{
  "num_key_value_heads": 4,
  "qk_norm": false,
  "tie_word_embeddings": true,
  "init_std_qkv": 0.0625,
  "schedule": "wsd",
  "decay_shape": "linear",
  "train_tokens": 105500000
}
Each number is 50 + 12 x the weight over its row's rms, rounded and kept within 0 to 99. Layers, rows and columns count from 0. The size before them is the row's rms in percent of the matrix's.

# layer 2 MLP up, 256x64, rms 0.291, rows 178-232, columns 0-63
108:41 55 62 36 56 42 55 42 83 64 33 40 36 49 63 71 65 47 35 55 48 47 22 43 48 58 45 42 63 62 54 53 58 55 47 28 39 61 23 44 51 54 40 49 50 51 48 52 42 31 60 35 37 57 58 48 58 44 37 58 23 47 65 40
108:55 44 42 36 66 24 54 37 66 42 44 50 36 61 58 47 49 43 46 48 37 54 32 64 51 62 60 52 66 71 68 48 57 36 38 58 69 46 42 57 40 43 64 56 64 37 61 46 40 37 60 49 52 63 68 49 24 66 36 45 57 67 78 44
109:38 55 58 55 48 40 33 31 52 47 23 21 57 63 43 68 45 46 42 49 50 55 37 32 71 73 51 47 43 67 46 80 63 52 54 59 37 73 56 50 40 52 31 53 48 36 63 56 46 50 53 57 71 55 55 49 42 48 41 31 58 55 57 47
104:59 52 46 52 63 51 40 68 46 69 44 41 42 37 35 52 34 41 61 44 69 64 62 49 68 73 42 62 50 42 47 72 46 57 68 47 42 68 30 46 61 62 33 35 40 56 32 41 67 68 53 46 66 56 61 67 30 46 43 44 61 59 56 40
108:63 32 72 30 67 46 72 40 56 67 33 55 36 63 45 34 58 56 55 57 49 52 40 48 52 40 42 48 54 56 55 65 23 65 63 53 51 64 61 62 76 49 60 49 56 43 29 46 40 47 53 35 43 40 45 36 36 79 58 52 54 47 52 63
104:35 48 50 63 49 71 34 49 68 64 40 50 55 51 38 67 51 56 45 69 67 46 85 38 42 47 51 57 30 45 53 54 52 67 53 58 41 66 27 47 42 61 55 55 58 36 45 66 37 47 41 33 79 36 45 50 36 56 50 35 59 53 37 54
098:42 28 55 57 41 50 47 52 45 54 51 28 47 49 46 54 51 53 52 53 44 40 32 47 41 68 82 30 65 45 29 51 46 45 57 59 48 40 47 59 43 54 39 37 28 18 68 60 38 27 62 46 46 46 58 48 49 37 61 39 47 59 77 44
083:39 56 63 67 43 34 65 34 60 70 38 45 72 40 50 63 60 66 58 41 49 47 35 76 57 79 52 54 50 51 29 66 53 42 40 25 49 48 37 54 53 43 46 48 51 41 67 35 53 40 52 41 30 73 42 56 44 37 53 56 54 55 55 38
099:50 56 44 43 69 34 53 64 55 40 29 56 38 68 61 57 65 41 32 70 64 55 51 67 39 57 49 65 54 52 64 55 51 45 62 42 54 60 56 53 38 37 80 68 52 73 53 44 58 46 44 66 71 69 51 54 45 55 42 68 67 32 40 55
107:25 68 53 42 61 65 65 42 47 53 24 38 43 57 59 57 43 42 23 69 41 43 50 49 38 52 70 32 42 50 58 36 36 51 52 41 46 49 43 43 66 58 56 15 47 43 44 54 63 58 70 62 40 52 41 57 62 47 54 77 52 44 46 47
103:46 42 47 56 42 58 71 29 64 44 54 45 50 47 66 25 44 47 62 61 50 20 71 32 52 52 56 25 56 35 46 64 47 53 60 47 24 65 67 49 41 57 33 36 37 57 44 63 39 58 57 50 40 59 34 50 44 47 49 43 50 31 35 58
098:31 79 41 34 61 51 61 60 65 71 53 20 46 66 61 60 51 39 30 47 54 67 43 32 52 41 37 36 36 53 53 38 43 47 66 54 44 48 54 35 42 41 53 61 59 59 34 49 64 57 55 73 46 46 43 36 31 67 43 57 42 53 44 48
099:41 50 52 43 52 59 44 66 59 31 82 55 46 49 72 40 74 60 44 43 37 55 52 40 50 41 55 68 51 65 60 48 59 70 59 58 54 45 51 77 14 44 57 58 51 49 46 63 27 44 47 55 37 44 44 27 42 51 51 46 42 40 38 50
097:45 47 50 54 56 51 52 51 53 49 44 62 40 70 51 57 62 51 48 68 27 63 54 49 40 49 64 55 47 56 43 22 49 43 75 32 61 56 27 66 58 31 70 57 40 40 24 50 69 50 37 68 42 62 53 51 49 39 52 74 65 35 46 62
101:59 65 54 45 51 41 27 48 52 63 54 26 41 66 56 68 58 41 38 48 41 55 46 67 37 71 46 61 75 62 66 55 45 51 52 68 52 41 33 53 43 21 53 55 66 40 49 27 51 55 42 57 47 40 46 45 28 53 39 36 72 36 56 48
093:38 30 44 33 64 30 47 62 51 57 47 36 52 48 52 59 61 63 25 54 51 78 41 64 42 68 61 49 59 35 33 55 44 55 71 39 64 53 63 42 57 48 65 48 50 39 48 28 53 56 50 52 62 64 50 45 66 48 39 39 53 50 21 70
113:45 41 47 39 71 37 45 41 77 42 51 49 62 30 41 72 59 46 51 51 44 27 59 72 39 44 65 31 62 36 53 59 61 51 25 53 47 49 38 29 37 47 63 61 57 56 50 40 47 45 41 27 47 51 41 45 65 54 59 32 48 73 48 48
093:39 42 38 38 57 44 48 53 56 27 44 41 67 41 68 58 44 62 65 57 57 49 76 35 30 69 50 47 42 49 64 43 56 42 53 35 46 48 59 58 62 66 36 44 54 68 51 34 37 64 56 63 53 23 59 68 59 36 36 54 47 28 54 63
096:78 31 64 46 42 42 35 72 59 66 49 50 65 53 45 55 36 43 70 52 45 52 44 42 35 58 47 60 56 61 65 38 66 53 35 54 76 50 64 48 41 82 27 41 50 61 38 35 42 55 40 45 53 50 45 53 51 66 46 32 58 61 51 41
096:49 44 63 53 55 36 49 49 64 61 54 61 60 10 50 59 63 86 53 55 42 70 40 45 62 45 59 36 46 48 35 52 36 49 64 61 37 47 54 55 62 42 57 68 41 52 45 35 33 37 50 73 59 31 53 44 53 58 46 40 38 58 47 63
109:54 58 38 50 54 54 59 48 44 44 36 59 46 71 45 61 33 53 44 44 53 61 40 49 43 52 24 56 39 48 57 43 46 34 26 47 41 53 57 54 25 65 45 22 52 51 47 59 57 57 44 31 30 66 46 62 76 21 60 59 41 71 52 56
086:49 67 50 41 47 39 54 42 63 52 62 55 67 39 50 62 46 47 74 28 55 49 61 51 44 36 42 53 57 51 27 36 48 47 40 47 61 27 55 45 65 31 53 65 56 54 42 69 26 52 55 46 35 24 47 34 46 59 40 34 32 62 33 34
102:55 64 44 57 57 53 55 49 51 39 62 42 36 37 55 68 43 64 48 67 67 56 51 42 67 51 31 55 58 53 40 47 52 48 60 37 47 58 51 52 57 14 61 32 32 57 45 61 32 64 58 41 54 24 57 50 56 18 57 70 55 46 41 33
078:26 60 42 46 37 68 63 52 38 58 39 40 33 49 55 51 70 53 49 54 59 65 44 59 44 37 36 76 23 47 43 42 38 61 40 41 57 57 62 55 43 45 58 65 30 51 45 32 44 34 46 46 40 61 58 79 68 46 63 40 57 49 64 38
096:51 50 60 65 70 45 34 49 44 58 42 67 38 41 39 69 47 48 46 32 62 53 39 46 14 53 67 64 52 61 56 66 33 37 45 36 46 56 31 53 48 49 76 47 50 64 38 26 52 45 49 62 39 43 57 52 59 45 75 61 52 33 52 51
098:41 49 38 45 42 47 36 48 46 49 40 40 59 90 32 48 51 42 21 60 54 56 44 51 48 41 44 40 41 60 70 39 46 32 41 46 49 59 58 43 36 68 59 41 29 37 52 75 52 41 57 49 25 52 38 58 38 62 57 48 71 56 43 60
096:46 62 43 33 43 52 51 43 72 45 72 42 34 44 65 70 55 45 50 43 54 64 52 60 62 72 61 48 60 43 32 38 59 47 66 51 47 64 58 72 65 46 58 53 59 22 54 49 26 50 31 35 45 42 56 51 43 45 47 50 57 27 68 69
100:35 40 40 61 29 44 36 46 53 58 63 51 54 47 51 66 56 46 72 36 68 59 43 76 34 56 77 50 42 80 40 36 54 38 51 57 54 40 35 45 68 45 47 53 49 39 54 71 53 22 57 38 59 56 65 44 39 51 56 55 55 37 44 56
095:44 45 50 54 51 38 40 48 71 49 71 43 55 61 33 35 47 45 42 45 54 46 51 59 50 47 40 32 33 41 45 57 52 35 35 49 70 33 42 68 41 50 52 46 45 71 63 43 45 50 62 34 51 59 42 63 86 66 40 48 45 84 67 52
124:28 57 43 50 50 45 39 42 77 51 44 24 63 46 21 78 47 40 62 55 45 49 53 44 48 51 44 30 52 80 54 44 69 37 62 45 60 40 41 36 51 42 57 68 41 51 54 62 56 43 33 59 57 61 45 56 56 58 59 29 53 62 41 45
102:36 55 39 44 35 44 58 37 72 58 37 30 58 58 47 47 38 57 29 49 40 26 28 59 60 56 49 61 41 57 61 55 67 46 64 36 64 70 45 51 34 40 62 46 58 54 51 73 44 43 57 39 56 44 41 53 65 49 58 44 39 82 66 46
118:63 63 49 39 72 63 56 74 70 55 47 35 20 41 40 42 38 52 54 42 36 37 63 57 51 51 53 56 59 49 53 45 43 27 42 63 37 41 46 53 63 54 59 38 63 65 45 43 40 73 63 41 34 50 53 32 60 56 58 67 43 26 62 42
093:37 61 45 52 47 60 55 36 37 45 55 51 45 51 66 38 40 36 40 57 13 45 44 44 38 56 43 35 32 51 40 46 54 75 61 37 52 57 53 76 51 48 63 35 48 54 48 79 59 53 51 27 59 47 65 45 66 55 51 61 34 33 69 46
115:67 46 49 45 71 45 47 42 61 50 39 45 57 58 37 38 62 47 65 62 71 79 39 54 55 61 46 46 45 78 50 55 35 66 61 69 36 49 50 51 57 42 44 61 32 43 53 37 37 56 33 45 59 41 58 45 42 89 39 51 47 55 62 52
118:45 59 64 39 45 60 43 41 44 58 85 55 43 57 41 71 62 64 45 47 71 34 43 50 53 63 37 59 45 31 52 72 57 44 49 64 44 43 21 62 27 55 59 45 47 47 67 60 48 60 52 46 62 52 73 48 44 47 47 38 38 31 61 40
111:41 45 71 43 39 32 48 42 55 43 46 62 53 41 51 47 60 60 68 38 39 51 55 48 60 66 63 40 52 44 51 44 59 50 50 29 44 63 68 54 68 59 53 58 46 63 68 70 68 47 57 71 47 48 46 71 72 29 53 78 72 53 56 66
104:38 56 41 58 52 38 37 38 51 48 37 28 44 48 59 73 64 44 59 68 40 35 50 30 54 52 53 33 41 42 46 51 49 76 42 44 45 44 52 31 49 29 52 61 34 55 33 77 43 33 58 67 46 53 28 48 59 57 51 52 44 66 26 54
097:59 59 41 48 60 48 65 24 37 40 24 50 53 51 46 46 41 62 58 48 59 60 49 42 45 57 49 72 47 39 47 49 49 45 46 54 56 53 42 43 28 47 41 52 70 52 44 67 25 56 63 18 39 46 75 36 43 62 46 45 47 71 66 27
092:67 73 56 60 41 32 50 42 51 60 66 53 31 44 60 63 51 30 39 36 38 57 53 33 41 56 49 64 46 46 47 35 50 73 61 56 54 60 49 37 55 60 53 45 39 63 33 45 71 43 35 64 78 51 55 30 63 33 38 46 58 49 34 68
088:53 66 31 47 68 54 56 62 38 54 25 48 59 60 54 52 35 61 72 32 32 42 63 42 56 57 44 51 36 51 62 52 51 53 48 51 41 61 60 29 41 75 56 27 52 50 47 25 65 55 47 60 45 69 67 48 48 64 68 48 65 61 36 44
092:77 58 35 39 55 52 33 56 41 46 82 44 34 44 56 69 71 45 63 54 42 43 60 34 38 45 47 59 59 53 67 40 65 54 34 63 51 42 62 55 53 43 28 35 43 54 43 59 35 29 54 60 27 47 49 36 44 37 56 56 64 44 61 42
103:59 56 44 59 46 58 52 66 72 65 52 56 31 29 34 30 48 45 66 45 52 53 57 53 50 39 47 35 44 60 41 67 50 34 47 47 52 41 49 20 52 67 44 65 52 52 50 59 58 58 58 49 63 64 39 28 73 35 63 77 35 38 49 61
103:53 73 59 66 51 49 67 60 46 82 32 46 42 65 48 39 24 37 33 43 45 56 53 68 49 60 59 41 42 51 59 44 55 50 32 50 65 59 67 51 64 66 26 20 61 46 45 62 58 57 62 55 50 67 59 43 51 50 44 56 55 59 55 58
102:65 54 73 25 51 54 51 45 57 38 41 64 39 45 47 42 34 24 62 50 58 42 50 75 56 70 37 43 42 55 45 72 36 66 61 45 51 51 59 51 50 59 47 47 24 56 63 29 38 55 39 46 40 58 43 56 60 62 37 40 51 30 71 50
102:54 67 50 64 43 61 46 48 63 52 66 48 30 62 61 41 77 65 55 58 45 55 70 31 75 55 33 62 55 55 45 32 69 62 63 61 56 57 47 54 53 40 52 33 35 46 46 40 42 57 45 48 33 42 46 80 55 41 32 46 73 56 53 53
090:43 42 61 50 48 64 47 28 44 41 34 56 56 59 49 35 44 57 43 49 80 31 43 56 46 62 61 53 60 48 43 47 37 36 45 56 35 71 60 49 44 61 23 39 62 42 49 65 57 61 47 45 56 43 86 68 45 43 39 40 34 49 47 75
099:27 25 62 43 44 59 40 43 25 43 50 67 61 37 51 54 67 60 53 54 66 38 50 58 23 56 54 55 49 73 57 30 47 50 46 56 51 55 55 59 50 67 46 31 38 42 60 49 72 59 44 77 52 37 51 52 70 48 50 65 62 39 40 46
076:43 46 43 74 42 66 47 59 41 77 68 43 53 27 46 30 49 59 41 56 55 49 33 27 22 41 45 44 37 42 52 69 58 44 27 33 56 39 35 50 59 31 52 52 54 47 43 47 43 44 46 45 38 65 39 67 39 41 56 40 48 56 51 32
098:52 47 81 41 47 65 42 61 40 31 51 60 48 54 51 42 19 54 40 77 47 54 41 35 46 73 55 58 30 42 19 58 54 45 63 52 71 38 49 52 49 60 50 43 48 50 51 67 64 53 50 36 68 60 55 56 46 33 50 48 35 42 62 57
094:31 56 47 52 40 31 37 46 57 56 46 36 53 51 53 62 47 29 61 43 29 33 58 41 55 54 59 52 38 51 63 69 68 45 41 67 55 64 30 66 47 49 21 56 47 61 33 41 51 49 50 38 49 63 58 37 47 44 31 37 55 80 30 49
096:73 42 16 50 51 44 69 41 47 54 30 46 59 56 43 52 60 30 45 50 50 26 42 52 47 37 51 61 34 49 62 31 55 45 33 43 45 38 69 63 57 27 57 49 59 41 41 40 38 44 69 45 60 49 62 55 53 58 56 65 58 60 29 67
086:48 49 38 37 33 64 63 32 50 50 45 53 39 37 50 37 34 70 42 45 68 63 34 48 38 44 43 63 39 34 48 68 57 51 43 63 21 40 37 73 45 60 32 46 51 48 73 47 53 27 44 35 65 47 36 64 55 38 56 50 37 43 45 54
098:57 50 41 53 55 35 47 44 64 35 38 55 64 31 27 60 50 19 56 57 56 32 38 57 55 37 59 38 40 51 68 82 50 55 44 35 57 50 53 71 31 41 54 53 31 54 40 47 46 57 47 44 60 50 65 63 50 65 67 43 41 69 40 44
110:71 50 67 35 49 59 47 71 35 49 71 69 45 30 37 53 52 35 64 57 42 67 43 44 58 59 50 48 66 66 38 73 51 27 57 42 44 70 51 52 56 49 39 31 56 40 39 57 52 55 72 56 49 53 45 48 36 68 54 49 56 30 48 33
094:36 34 39 54 58 61 97 48 29 58 49 57 53 43 53 57 59 55 38 55 54 51 42 36 57 43 44 76 50 40 62 39 64 48 44 62 39 53 52 62 64 31 53 46 54 45 32 51 56 51 46 48 51 53 52 47 49 36 57 56 32 19 71 59
# layer 2 MLP down (transposed), 256x64, rms 0.126, rows 178-231, columns 0-63
096:64 32 48 52 65 52 50 42 45 43 47 52 52 84 39 53 57 44 57 58 55 54 43 34 34 27 29 48 45 40 65 38 78 57 67 37 58 40 44 52 71 53 42 31 43 65 62 44 40 69 56 46 47 61 25 53 40 60 39 41 45 58 59 56
095:50 45 58 58 57 59 54 66 39 46 48 65 45 47 46 52 38 65 30 46 58 31 70 49 44 40 23 65 43 50 35 34 54 55 53 57 57 55 59 39 58 56 33 47 38 61 50 58 54 69 42 43 50 33 33 55 91 34 64 42 47 32 46 68
119:56 29 62 57 63 50 46 59 51 31 31 26 33 55 36 53 58 46 31 44 51 50 54 51 66 56 69 51 39 57 49 44 52 30 63 62 44 82 37 51 34 49 49 41 60 43 54 56 72 30 60 55 50 67 41 49 59 47 56 50 65 63 28 63
091:62 46 49 34 48 53 54 60 49 46 21 35 48 35 36 53 45 43 56 57 60 41 49 64 38 56 36 50 65 41 40 67 60 83 68 51 59 47 23 53 74 48 31 55 45 47 63 57 42 70 54 29 51 65 52 33 53 49 60 50 43 64 44 37
105:56 47 60 48 51 48 60 55 49 41 40 81 56 38 49 52 60 40 58 48 57 66 34 22 51 50 51 42 79 36 56 47 49 33 64 56 37 60 58 62 52 31 53 29 62 43 36 71 45 41 44 38 53 55 67 61 24 64 45 51 50 31 65 45
098:50 58 69 67 58 44 34 40 40 34 55 74 28 55 44 49 41 28 39 51 50 35 42 57 50 58 41 57 57 56 62 45 60 60 54 46 71 67 42 59 53 59 60 36 42 53 67 67 42 41 43 34 19 48 72 64 50 24 46 60 49 44 51 49
091:74 46 54 59 57 39 48 50 30 47 42 57 43 50 58 54 50 46 49 67 51 62 75 43 46 16 31 65 35 43 44 22 66 52 36 36 63 61 40 39 51 50 52 50 43 58 71 41 45 61 40 43 71 62 54 55 32 46 56 51 49 44 40 72
093:33 44 73 65 46 43 37 53 69 76 39 76 60 47 54 64 35 50 39 41 41 61 50 45 46 43 44 48 46 45 46 41 59 60 61 53 45 67 55 66 21 66 33 39 55 38 48 52 33 38 83 58 52 57 46 54 42 45 45 51 30 53 42 44
095:53 53 60 50 26 60 48 50 45 51 77 68 72 45 31 54 60 65 67 47 42 24 64 43 49 58 51 33 49 41 33 50 55 42 48 52 43 36 44 55 61 56 35 48 56 43 56 72 37 53 39 57 50 39 51 51 59 49 62 12 40 65 62 58
098:52 48 58 73 42 39 57 45 47 46 77 53 58 56 58 36 39 45 63 39 50 33 38 60 72 57 27 50 33 57 47 49 75 42 56 48 54 43 55 60 33 47 42 51 57 57 55 24 65 39 51 43 65 42 67 40 30 71 53 24 44 52 58 53
108:63 68 46 50 42 36 39 26 35 42 55 82 42 51 27 55 71 42 45 44 44 57 55 74 38 37 40 43 43 41 66 35 61 33 45 50 53 40 54 64 60 44 68 53 41 35 48 50 64 74 39 51 58 40 54 53 55 66 45 61 40 40 64 50
090:47 46 43 67 29 51 59 34 47 37 53 54 63 58 52 43 75 50 54 51 45 59 65 64 50 46 47 34 53 21 53 65 65 38 60 54 32 53 43 49 78 46 39 51 47 34 48 45 58 73 52 35 50 64 46 42 27 42 69 37 45 40 74 39
106:40 30 45 43 56 42 53 31 63 52 32 35 64 67 38 61 30 52 59 52 61 47 50 76 45 61 46 52 44 32 42 53 48 34 34 34 45 53 66 35 65 48 59 35 36 61 51 51 87 46 54 50 60 52 49 72 51 52 44 41 68 60 60 43
096:52 60 55 54 45 52 38 47 48 33 60 56 48 45 54 43 47 39 36 51 63 38 53 49 52 46 37 46 39 54 62 68 52 50 15 62 44 64 56 52 23 87 37 49 74 61 53 48 54 39 54 41 66 42 34 35 54 77 56 42 41 54 66 46
099:46 30 25 46 44 49 47 59 60 34 65 58 53 43 43 51 58 55 60 51 52 64 43 52 40 22 58 27 32 20 49 28 65 48 41 55 29 51 55 56 32 68 55 52 53 47 50 68 49 61 67 58 44 58 55 51 60 57 54 68 48 72 55 64
095:37 30 40 55 53 43 29 55 52 29 63 45 48 51 52 46 39 51 41 44 49 36 76 49 45 65 64 48 50 55 52 59 55 31 34 68 45 37 62 30 21 56 73 59 57 50 69 59 51 57 72 47 55 64 54 60 39 64 33 49 42 68 37 45
102:62 52 24 54 32 60 57 54 36 49 50 56 19 56 64 48 56 52 60 39 74 54 51 44 34 48 34 59 54 55 36 49 54 51 81 47 32 43 51 48 60 47 65 40 47 46 48 56 72 50 39 50 48 39 60 52 37 54 36 51 80 36 73 46
091:52 36 40 70 55 54 38 24 35 38 53 46 57 69 58 52 43 45 41 33 49 63 32 43 51 66 61 34 61 69 67 31 51 64 46 68 39 69 45 48 69 39 53 50 64 52 59 48 40 24 59 62 57 57 49 71 50 48 45 43 54 26 47 44
096:47 41 48 82 29 39 58 29 56 40 52 39 42 41 59 33 83 52 66 58 51 49 37 40 52 46 60 44 59 48 40 57 45 55 70 22 22 55 55 53 38 45 60 67 50 52 48 59 47 46 56 45 52 47 54 41 58 53 51 73 59 37 68 41
091:55 61 43 38 39 58 40 66 26 46 35 44 43 59 59 59 49 56 52 40 47 42 68 57 37 37 27 54 62 30 75 40 81 42 43 50 69 64 50 54 58 57 49 29 64 47 46 50 61 57 46 36 49 67 37 68 44 43 53 44 46 44 71 34
110:56 30 32 68 45 56 68 58 62 46 41 53 56 58 43 43 51 42 58 67 48 56 61 55 60 15 51 43 37 63 50 50 42 30 72 61 63 54 57 42 69 21 60 40 38 27 31 50 54 62 59 44 50 48 58 57 39 46 32 61 54 49 52 58
093:43 41 46 58 50 52 35 53 24 56 28 43 35 50 54 44 52 34 34 32 64 50 42 67 58 48 58 55 45 36 56 40 65 58 52 32 38 83 57 35 52 59 46 41 50 54 56 37 71 67 61 61 56 63 57 32 59 44 57 82 56 42 54 47
106:36 17 58 44 43 48 53 61 53 63 42 78 53 61 49 53 58 63 48 48 64 37 48 54 70 61 57 52 19 37 41 38 56 54 41 47 33 51 48 37 48 37 57 62 55 45 48 61 56 54 74 55 53 41 68 39 68 27 53 62 35 50 33 61
084:78 52 68 73 52 42 52 50 56 48 50 59 36 40 39 44 50 51 45 28 34 35 48 35 76 46 42 60 51 35 36 31 35 56 41 53 41 59 36 32 51 59 47 59 35 46 52 61 51 65 51 63 82 73 61 46 44 51 40 42 41 53 55 62
099:62 65 42 37 29 58 57 41 45 29 37 48 40 65 39 53 41 53 72 51 43 62 38 58 79 30 40 48 47 57 36 23 56 49 68 50 48 54 70 50 35 59 65 55 69 44 51 52 28 67 38 45 52 56 51 51 43 70 37 49 47 53 49 63
096:65 59 53 54 53 36 41 67 47 68 47 72 37 46 35 40 52 37 53 50 54 24 50 54 40 55 45 76 61 51 36 58 48 55 55 52 38 58 41 61 72 47 40 60 54 61 39 27 44 76 38 45 79 54 39 54 43 25 56 50 33 44 46 49
110:55 51 41 55 28 47 56 49 68 49 48 17 43 56 51 47 62 41 37 44 37 57 51 67 39 40 64 57 51 55 45 62 37 65 41 34 31 57 50 69 65 55 67 62 78 43 51 52 64 38 49 37 54 39 49 61 42 32 56 47 50 44 35 81
099:56 60 52 44 82 41 51 32 45 47 17 63 50 59 49 34 31 51 63 48 57 55 63 45 45 50 24 59 43 37 55 63 40 58 53 47 49 85 67 74 42 47 55 48 59 54 51 44 49 58 59 56 34 40 40 44 50 47 42 46 34 49 70 43
099:48 42 61 41 51 73 62 60 43 45 36 40 59 41 59 60 43 38 52 60 26 54 50 35 56 58 58 50 74 57 56 56 54 73 57 56 20 54 69 15 49 50 47 64 50 41 35 55 49 44 43 65 59 47 72 46 32 49 53 42 57 35 35 47
103:42 48 39 45 48 49 39 32 46 29 38 38 44 54 28 71 43 41 61 61 61 52 57 25 43 54 63 29 65 33 44 35 61 44 68 54 41 63 69 49 58 51 55 30 36 44 50 73 70 54 62 67 44 68 42 45 48 58 60 46 56 59 60 41
096:38 69 56 78 53 49 48 71 62 43 62 36 60 62 51 50 47 32 66 61 47 49 61 38 64 28 51 39 47 36 53 46 40 63 62 50 33 78 64 46 47 53 46 52 47 19 50 33 49 34 39 57 58 40 42 56 41 38 40 42 63 69 50 41
118:61 20 61 51 33 58 51 54 36 39 50 54 52 61 46 35 51 37 79 68 63 40 45 55 39 52 62 58 55 66 60 75 52 57 57 52 45 72 39 34 37 46 55 44 34 28 64 36 43 36 42 41 54 53 37 48 65 72 52 54 41 44 38 45
092:68 42 39 55 33 60 44 62 45 47 46 47 49 32 62 68 41 48 79 36 75 69 47 59 55 50 58 56 40 30 41 35 21 43 60 57 40 48 65 36 45 58 55 56 62 59 44 64 58 34 35 66 53 59 46 36 37 40 61 36 53 49 49 67
124:29 50 32 55 60 41 31 57 59 67 38 42 88 49 24 42 70 52 52 57 31 50 54 51 48 38 47 38 55 55 38 55 31 68 62 49 50 44 50 56 56 46 47 70 55 47 59 56 22 58 43 49 57 45 62 46 54 77 54 40 52 62 53 47
134:58 59 50 50 39 39 58 17 70 67 57 36 31 51 57 45 40 55 33 35 43 69 40 51 39 50 40 41 38 53 34 56 44 54 70 43 66 38 34 48 32 61 52 62 65 46 64 43 46 44 60 50 51 63 73 57 45 62 56 58 30 67 66 41
103:50 52 34 57 72 74 56 62 47 65 57 33 43 69 46 65 49 47 33 56 56 45 43 45 58 59 45 62 53 69 37 70 43 52 41 55 62 35 30 45 23 56 41 58 62 37 36 38 37 53 36 33 50 70 53 31 40 70 55 43 49 57 38 43
098:44 30 44 35 62 57 49 48 72 51 32 45 40 44 52 48 45 48 38 38 56 50 46 47 71 60 50 53 50 60 54 47 73 33 51 55 42 54 35 53 57 71 54 28 74 48 60 41 82 46 45 39 82 55 42 45 38 42 49 39 49 37 72 54
093:52 57 40 57 63 68 54 47 37 43 54 61 71 64 58 58 58 51 66 49 50 54 71 57 41 37 46 35 69 45 48 43 75 41 59 28 56 49 49 33 44 60 67 31 50 30 45 54 76 34 49 48 40 65 37 43 41 36 52 28 36 48 63 38
084:37 17 40 39 45 49 38 54 60 51 56 62 56 48 59 59 37 72 56 59 64 49 58 53 62 54 60 50 69 47 68 36 35 34 45 49 48 30 40 38 55 63 63 43 85 55 59 54 42 51 33 48 46 59 56 36 46 48 50 48 18 65 47 47
087:67 62 64 51 30 36 36 30 28 48 46 64 55 39 52 52 61 25 49 49 24 53 50 61 52 38 39 60 32 68 42 31 48 51 57 55 59 49 41 59 60 48 57 46 47 51 69 29 62 38 64 67 70 38 64 48 50 59 50 45 46 72 49 56
092:56 50 47 49 65 53 56 43 56 43 43 53 68 79 33 46 45 43 44 31 74 60 34 67 49 48 57 48 53 26 47 47 31 49 51 31 37 62 54 36 62 40 72 50 62 41 63 33 77 48 52 34 71 45 43 50 31 62 52 50 37 47 46 44
107:53 33 54 58 41 36 49 61 50 41 63 46 66 49 35 47 64 60 30 63 40 35 22 61 37 45 66 41 45 38 38 46 40 63 60 43 58 32 43 74 37 43 55 47 54 45 68 52 43 64 38 42 49 71 59 39 55 58 58 79 51 73 40 48
097:51 33 43 68 44 35 46 21 53 31 54 72 61 49 52 53 74 61 74 56 72 50 53 49 39 62 63 55 41 53 60 39 52 30 46 61 22 57 41 51 35 33 49 72 51 67 52 45 42 26 57 46 46 53 64 42 48 41 47 57 47 52 53 53
103:41 55 50 52 42 49 27 33 58 48 56 65 47 53 45 30 62 49 53 45 63 48 52 33 58 55 61 73 43 66 28 56 32 31 63 58 54 44 36 67 46 55 60 62 64 37 57 58 52 33 50 52 45 63 55 69 33 19 61 29 67 50 57 46
092:55 37 57 40 45 43 41 58 46 64 38 57 61 48 55 56 47 48 51 32 41 64 57 60 61 59 58 43 51 48 50 64 28 46 14 23 62 42 60 32 49 68 61 75 69 47 36 58 56 46 54 41 66 62 35 53 53 52 77 37 48 37 47 38
092:30 45 56 57 23 70 44 39 74 18 47 49 66 64 40 59 46 57 53 50 43 35 53 48 28 46 52 39 43 53 55 57 69 53 51 57 43 51 44 69 51 62 61 31 54 49 66 61 44 43 51 52 35 48 44 69 71 41 50 65 50 51 59 28
093:62 49 51 52 81 61 70 37 69 50 35 34 51 51 42 31 30 29 50 49 50 64 58 43 72 37 50 32 50 45 67 62 58 48 48 39 44 58 60 36 70 50 73 43 66 37 32 32 46 50 51 54 61 48 64 51 45 50 48 32 42 59 41 50
091:73 33 79 49 60 51 53 52 67 38 13 42 42 53 58 48 52 48 46 53 39 47 66 45 48 59 25 41 56 49 52 29 51 43 64 53 45 69 63 64 56 63 56 54 31 36 63 47 31 51 46 58 62 40 59 34 57 57 37 42 56 40 42 65
107:64 32 71 42 35 44 33 51 52 41 45 56 58 45 49 62 37 51 53 49 62 55 34 29 51 57 49 41 45 46 35 54 41 28 55 65 47 12 59 65 72 42 58 45 46 64 75 41 73 40 48 51 68 49 55 58 44 31 47 51 60 56 49 59
088:53 35 53 52 55 46 36 76 37 53 41 80 49 73 53 47 57 50 56 67 51 51 55 65 45 44 46 30 44 35 50 24 42 40 56 47 57 53 46 63 51 79 52 56 73 28 58 46 48 46 69 34 39 51 49 40 40 39 57 65 32 39 46 48
103:30 55 78 54 55 48 31 49 45 52 74 75 57 41 48 39 53 61 82 49 49 50 55 37 60 57 43 36 56 42 45 43 42 55 60 58 51 54 38 34 46 56 63 59 49 67 50 57 54 50 40 45 26 59 40 29 22 44 46 32 50 61 62 53
088:52 53 64 44 73 40 19 60 53 31 60 44 44 56 72 63 38 48 64 37 52 56 71 30 46 46 41 43 34 51 50 28 47 51 70 61 81 52 53 50 47 65 58 37 53 46 38 41 48 42 54 57 38 69 56 48 40 55 54 31 45 62 56 40
095:39 53 67 41 56 53 36 65 54 77 52 50 49 72 72 42 49 64 59 54 39 59 59 38 57 68 39 50 75 36 50 34 55 60 64 61 36 38 41 27 65 46 56 40 53 62 69 42 37 37 44 42 39 42 30 54 39 33 34 43 53 44 49 51
110:60 43 64 45 20 60 38 58 12 45 45 61 53 53 33 37 68 55 71 71 45 55 60 61 44 57 39 50 51 57 38 34 45 34 59 60 40 63 65 59 44 42 26 52 46 49 73 52 35 68 49 48 51 43 46 58 52 61 58 44 45 39 54 51